From a checkpoint of a small transformer trained on Wikipedia.
Size: width 192, 2 heads of 96, MLP 768 squared ReLU, vocabulary 512, 3.31M parameters.
Architecture: RMSNorm before each block, biases, some layers without attention, capped logits.
Each number is 128 + 32 x the weight over its row's rms, rounded and kept within 0 to 255. Layers, rows and columns count from 0. Numbers have three digits each. The size before them is the row's rms in percent of the matrix's.

# layer 2 MLP down (transposed), 768x192, rms 0.106, rows 242-275, columns 96-191
099:162122080137136126130099151081134072086077185124046189139170138133124120144180102117131155158065111084113115137122152089112128119155104138087106178155121148130133124149079124055116117111127196067102169116138180136171104121132094140112120142157121068140137178084120141141088070089111113206
105:100080125106114046133068183115115167150092136115108146106135128145091139135115118133103165113102100113099147112117132198142140181124126136130066220120167122108110188177101063078121156074122132076120130130143177136108107191102093112063113150140194130119126074145093087157164144123078083182
108:177146149149073184091104126123111129124108108039154104154159152166129116149181222117070125115095149138143153122120126135114149137143125107168109146099165109086141099097084113124154113135077073161132131194124084156092131126148125176152159121122082091136113099156141190108101131080160104133
098:076095114097206086134139149106144072068198164144177117150148160069134109170174152114071116128109105104170096167172155129163116126135101185121146076162180110132189100137190179150171126094152102104099146118176087118107134104150095141151119154129151141077126095150099139073105126075130109094
105:149089113051187155174157083143183108190161080120149124139149126167106124148156132138148133116145147154125165105138098083202126131117118116075091137135174130178164213136189108135121134135076133131110119134098158105180114083109185145147152132128126098104152132126109114163148067147071117145
099:151133118169118098120123110118163116149123140171110137096137100092117082142063116161165101163106141122069166173099118181152157140124185158127162136157101164098153129219120141032143096141157142129139152087149193198156091109143109101101154169093067131070162095102133103140152138078130113116
034:133165105043136150111104158120126232171103114073135154110146110123152170088177122076142124157128151083126112135119164134112105136128102148109164136153109102103108136098108197117190177124126118186141117125115120137132154159167116106146148170120145198064096118095130178141177130129144136145
091:116169171130133175128107172173122150173117113162175053058124108129109119070118100174150131107119199123107130117082121129091164141096169103117144120159115108144167146081154177060100121093176189148157152102168142192150164190154117141162107105107163099082124156104207130141125120072167136190
105:161194140122150168122085093136122215147116163083158126138118135113135166125077115104190097118080145139110148128080111129156117159119159073074103186140163150104133102112098184171143130150134142103112093141098112083064123114139129101153119097124101171140064154199132153135136184122143141075
098:163120160145054117118140178077122130059143131175093138174129064125196116179122104095141224182076130100165057085185162143125089090111112116148141171128127184106132122151140093184178135128157141077100118111154148079208156149148124117103110117130153162078117172048097133120150152143099113164
098:077120106144132099109168131067130138104126184175098113181106092066059080175109126157150135144081062142175144113229131131100099100072136139079177112177135127162089121062094154158166158086168174094155155112142136127143127048103157121169152130072121129116108136147124069137170082111120081141
107:128084081149074076100159189079158124185165097114132181129155101134157145115161115087081164125181115100164141107113144111178072137131137088149150159201146070104179161100101125094129134120054102165122094176144129142069026159154171121122120168193095179161075126161136105147184144140135148166
111:148177100116101097111155144093192108154140128098104137172070135138175133150090171140131090149138124135152118109151125169177085176055103104090075094126071156141068090104143136122079121096084092099071156162103114162112117114098123096218083114112121171126109189148120085179175053111118112133
098:118125084104080094118069108115130102157145199176152066122034179098091137123115102145163131132097166111130117174131202177142125138132143109092154079136121101172139133159194070114160072158131113058170130098132164117139131112114117189119147132079115138065129157126149173107122092159113115094
100:150137114085149091169170095174125111113120108079129149116115111148092091135156138185114135188060138152153098086128124164106104115072105093083117074155148067154178104166134140138076163082183127068147097177160057149114116206130099143139137115142096136109121148143068115111128087101138171110
101:031108116119102129151137086151075133178118190178145150113134122103167176130142092143159061128140162174156163097096159149113191121146106145091111130086104113184103122088122082145109125160156148108152068117214086109145101153113114141148099175108122108114043156076099152124122142165080110146
097:088118102167166136188074166083104108118085177132144159086143180081067060115124142132167105168116039049109150134098093082179114105104141154102107150060117145151107145169173129144124098125120178101104119115191143155125109129173098159099117133122116132094083096106159154140122124155141109151
112:110033147144132117118144112111109132131139120098150090107135113164110104079121136136095134133148160130119155141139186091133121157134107094103085157134102117120085131114160180120149103098173150150147131128166088126192125158091121126153096142047145180185154137156107126162108195143097090156
082:142100163135095134148119134096155126089103170133120125192119083109079192145130122153137097161167096138103157122120145103171131154099145111162181127160113111084129124089106116124152091205147136087109150118132164156055184153204168135155099178162134148111133171149045168112176102119123154178
099:133116098100114131114126203104099156077109098094137154137093049075101073176126132158109146145090166111038066059160114122138160152097134132092163115175121084120132125118127133113198153126118132139135116141140117144147141205173106130144143161138120153111104117155085094109083130156140093090
106:203119084161152153127168109164107098148174178189123115106143120101112095120118081080119143157115108151131138161141092147124134119109167135076120132131115127140149138130132132083132133195135129083117150121107091146115140117165140125098107150143164169167068172122170130077105128103086140148
095:129160163119148099091175130138162114155113152203104174181139111165110145112133143157084103130124069104058164116118124105160126183119130154144118136098195137111173170116115121109126151086051102106141204159096159104117149108108122102157159135104133143151076151133098079147127128053137158131
091:194106130245116142105148169107183104103109117168121070117205143073111058119104121161128091142094066123094136137128165132118149126097244154052125153104121123106109116144112132113159107112152134108144162121160166171194151143139128126160078112063150109090119099099083119122130120134128142110
097:175120099087151166071140140170109159112126089086119104141106151159146098129144151148100136136156152129168110118164138077143138138119140140136097115141153107086095144128105145122156107110139131139160132143070095065123124079111126161177146105141216076120123129178144153114182108136140144094
105:141136121173131095108109129185068101194135076123135140142132120181129119138102132025132115076076133152116121162147127159132149152131163137161139128127111134124119110106128117107147087162112114141097079164139131081116194089141125119180130097125075121109188160134110174145090099123171132087
099:101169114157113112107142129113108105117137138160112116126133145159125070106157197091154086171131151149097132198091203133128213188153131092146152169126162141166133143157162175198171139111097107124158114131185133111153092089099096182178164151125177139098134128132128088187090145137161101164
092:122122117054135159149163103116075084101117147113117107181106121131026094168182095198071118108165154104108105071152154199134119112117142056064127118151119135135089101117085135089095130108185086097102106125170157131112160127170093129185083118161133149133157156183138060156130124092110126130
095:086161139166130118152102122117116057099113171095109140118135077250134143107155133080188124136107102074069153073112113126101153135122085110128106075179151145125132129115146100073134134154130127088135145086101124130122149142126101184134124145123123000129167113119147156121143118100080074155
101:060187132144145122086164171115112115091086106093161154131167126110144151179153159086145043177118154115158184098141124127113146157096121083133127164160169083131134103100096151167155154127169109106119113094136072155171124180119132116132117087062190080170120152084172161211061121101160092148
100:134189093138081123081108164113141143200148078099114176099131136150136123131154188141118116148157062140124169150116180144178164182156177137134107076124119099161093117128159140128166162085149111210112109125088134087101065098072127102132164112083122099174067079173126149124114098129101082215
106:167108148176093059153120166203147168188129151095137079198144140127112124108122178113118185167171142108135072103140139131075188095144092131140125150087125144132116098165150146085173108159145135141136111167118159101078121133137104176167171095103109128087122118170100138121138125126111138114
097:131138077159095137100167160085122091131029186146094113138148125107092075105153138182106114181139137078164145136103142141116169138116207137103124120156154176148119142078161195125159112135147119148086146132138157107157104176096084096169087107114136113165141066058118120145120078107112131144
107:112160134084235146132136122144120138131130060090115167150125151118128159147128105118110119122120109112168143137135063129186154106080146114095062091127116074110122166103141122083084117142123094188091107162123152085176161123144103104088148153107129217167127163141145153103131084116165152088
104:113107062104088098116101092101078129161165132115077126051108127111090102079096139154124167172128128143159175128153140091157094107091127138125123221149105118162141184100112149136157132110137112166125114121142165091128118080115093115169138088126130137029119096160117113136123107166140120113
# layer 2 MLP up, 768x192, rms 0.112, rows 243-276, columns 96-191
104:120115105045078108141124070161085129144160076134111130139183118216124156144134089130193084101112211118134094128172108120144143116111066103128110208151129123117178145128126117126105169095116162112071108120057096166147130154106155072127175139107087133114149128082131128128151115136104103135
113:097160130134132123111113173123084108110130083138140173125189107118123087125232102081139089139078088164126119155153126116158117081114065160106183126161130116134155114121092110135093157164072107158121150142099120134115083072168148082079181147199051171165161109099124129124155143115130139143
101:156141157098158164156152083110136129058181055124056155160169123137128120187080123104070115073137154140099079150121173092138126091151092125106100117156141202111091141106100084127168157134197139095133116172105144116153136121078160108151196164114116171164125100102139087144141102187141154133
102:173136132131186157106133093180170186142118079169065085234174156136150170165172100107146081113110176075085146133103152180203122133180131130126105161072153192104138130128133088136071110107112152104146132150089142133134095125120146155139163097144125134112054081078132107085120141151145105150
099:169120103175125193069136133135100112124110159163061141140187076168136129173191103103125113124114171097131128133098108108113141080150130142130069094099136178090120092168163133138103191071120132168157124142115131157130126135112145122122145146180149174074190147162138123078155105196098092104
061:111136150116132127143145119192096124143148107136117115168128206152163195154153160046145123147122135137140074208134120160178101128146157080125117144124075150087137119126100093106154128054141116153170181196107136203086119097097150104079168111225072161131178105108203148153153125135141144095
088:113171123125084133129145144167078126141150099163110141122106121087117154131177076113079219175153094141097142158145092145182108122151079126113138130137109099173095155117134146120105118143072158139112117112153083223162098086137162083120163137110130114078104111150137138127128086082125172147
104:126111106124157117140148110151161130131120127092129089212107132097089180175099149121191142103138119093164110153084117173149124136095156155205124159135121143098111097088126102124141121101103069133139116152162115164086153157131169099102167055174111149123102157150149140137165139175173115067
100:106150133128113175080091110121081124090157115141140114138093170140148100163068115128139164091120143204147116154167160151140175091184180136158135153077105116128115102086140066170089174116121123140170144131144117101130120093121144181056094164120068120112153122177149124142152162108136136109
101:130151121156151070141111103085197127119181120100095176191114124130165161165095123150153131110152114178200035155162149132111134087144135100085165127152112139126110083090122128161116114158147127075123141174120117171083179084130161079144160148107116156110060077118124108108165166122064184148
108:072078174104150165149188149142092134123161119075130121152190127108116153133102132108131097124155190106128136132100141114139130110052148156207125142164098160110124109167098133144114097062129054110129130162150079180111092134131148118155092113136123130135155117084158128163189143160136106074
111:132132149122139103139192037210148171154142130109103095182118163143154067134184132136133138114128135093167140146082107137116118126139062135155046083129111138124161133135106084067097154129111154156091105182074046126139070108100159121141129120194125143187146130076117099134144089130150144111
100:165112186122112104088134122161089098123147115124153084090109210110126142147145101024148162112111175124129098147117132170156161117088128103129154116090133155087102134106147086106105120102125059145125127099154134125130109121124122109086163164114120128133177098177178088135162122117109136144
096:101117113144155102100115122149164118108079126119082116176150127201141221079156181129088141156113156107117106156100167179163164106132135117158115071101092091145109161141094085119106109090153071153123151155056113120153120143139151155107161142124091091100113171130169120162150088141138077135
104:133117160121101132152136167178188138125136083134105110158132132167215194134132100099058128128142169200133095117074136142179149143184118043154107056109127187155073102072094073140077111112094162144153156140105092091139119138101119134131139095106108122128086114148146151142124087146148143056
094:101204126129145126130103137146157160106138156133041132124159121103093151085142135185104129131136123068103102177139087113189132095134116091135178098089090138117114126102164123085088180115113081087146108151146095172101102117179154169093085151144114146138124055080150150100105102082153115100
115:187056134130149145169181112157160156116186068055082161172170118106122167171099164082135138170098153155142143136135122146142152092104160127123092123091131175070141127088106133123111142103194142151153129139133090101054135115038147123150117092140130190126192132130177130074142120107154099118
084:130122140070095108123180080142090101099136106152135109104115201139093107181098157073144138133158128103132090153164145185153150112125143088087156180059035171110095094091105107046115167138133144090151146115141170163086107127069189070080150159143109169165188145129136106079085171083136106103
086:143118125058125134125128051098164170158120054140082142120113139125154105167112187126119119127150104113096109153124120147238115160098097124126108109134094114079135175091104139153159123102170147143110157122160148136114118113141137126133185119133108113117079156152138200211173100107094150084
096:132165115095111194142076138148145146075157121129170170175146143114107135103190087086101166086153165166098119138179187138100082121106156148113131113118095119067146116111110115154124113095110090147115090163101096173075138153128112142123191126146122126104104125126140176144103131185137170075
096:141169160105121172131133101107139171162091141114106140115191142171128137087183131139127106144145134178169107121135122072134118119175111080117124143106113147123109112117059127126123111125103151162107142168088117149100074153124099119139170114130123141131094149040166107081104078135071144115
089:089133131087076085129159083170093081136123078107101090139218119140167120081100116136108077146142134126107163146081133092093087147148112144211182089152113146124153131129085107158106179151115109187141152121110099136084144122135128135109172176163146148127197093153145083135153157113109118098
095:110125109118101080119150172145134089196130150152120130154112148163139135154135115153141126185138114114139113159136130064166158112115109128123148061215157130159153151162113128112121143129083118102090193169141158202162090112132160102188081171180075109132110108077136112141168127065135167102
102:123128110129111077120140100145126112182132122143100173217125154202123138132134184100122174144102162130122135150077144158153180129142171162188112116111127160106182134151103144084084172158098139117122182183086139105117143112101116109058114147105140142145111154097131100146119093147106108085
088:122126130093093115167170102152096130132079085175148112133099189113103103137143090107129128056111158162108106166073151145144120174156150096106116153103104180091117134134155118127122088091154082147146115156130113135117148159051200124150138165146129162069116115110161159102159091176102150144
091:101083162095145152084156122149053117133122152057113181161110213098146064150098136100142108097111139124166130136149161120142118140092127116131074129148119101161151064139085164136094090063166124168116076114148085131163152119117162153135109121157144133133153143061144099044125141150081161131
093:135131145138151096118147105124108085065177082086089120075132102181116149178145109140109129160137209095049091124176123121116115159123070084155133089057090109119108100115111071090096097103075119110075167121113103110078148145144144152109169162166086085125165146122136195141112130100100114112
103:096158138079115165137109114110154135142162108144145099136106190102133154091106119148109129132163117121136076160156135120165109109099132143178146095140114141158153162062093099106123152149131135109102127129065087122111126134075184097121120153134031078170157130128135129151097090158138199097
105:119153190112154122093092092177120115182130120098142166133163147145120101141192102113142061098122120100159152157194077094071175122120170151087123099157144068123164104147102087102062143108093130112163103133161137099139116089125174115092111113174136145122141125156145120072132128087149140106
109:136069159134148108130112146182131143092178129062098109134158137157170084149157151100106087122139128219170128141158121120125145114160136098143082127072121084151136120122087105103091116145184161167147146113111134095160066157076165112148111076095071164081157121175153101060078090130142155138
097:038150120099148070102127137146124178125141141165142171128083170136111110117169156140085175179135138147127126177119113036175111082132109045087104121131115110146087139152123119137132150062104089123091113119109102126115127079111130127159117108155141161111164194106128119137154076139059076098
109:125092182078170079168100153141106124132104096098063124188143130145145089133173119107164051114122108121155083178136115138162114152130122093141115153152109117149145094119123132113128158105125146149105100160049138166065149100173093095125146176139067129137075124174176158184144070138094140132
101:143085137071107151131118121110162138182147084077140148187101093136195202133126127115089145150118178122086111156153130113133063126114103148112109076130123150059140168129107114148141115136161132060115116205082109116088153108117155111168156104158154117104084143133143163175158071185142081072
102:133099144091153152100172099167145101102119078178150101144097098126155124140112181135139116087133112080159123162163161125155110110148092128160084096140118133157134125137126129115105144092170090111147101113127144105162145083104232109112121109184101148174149110106110123088119124167150115164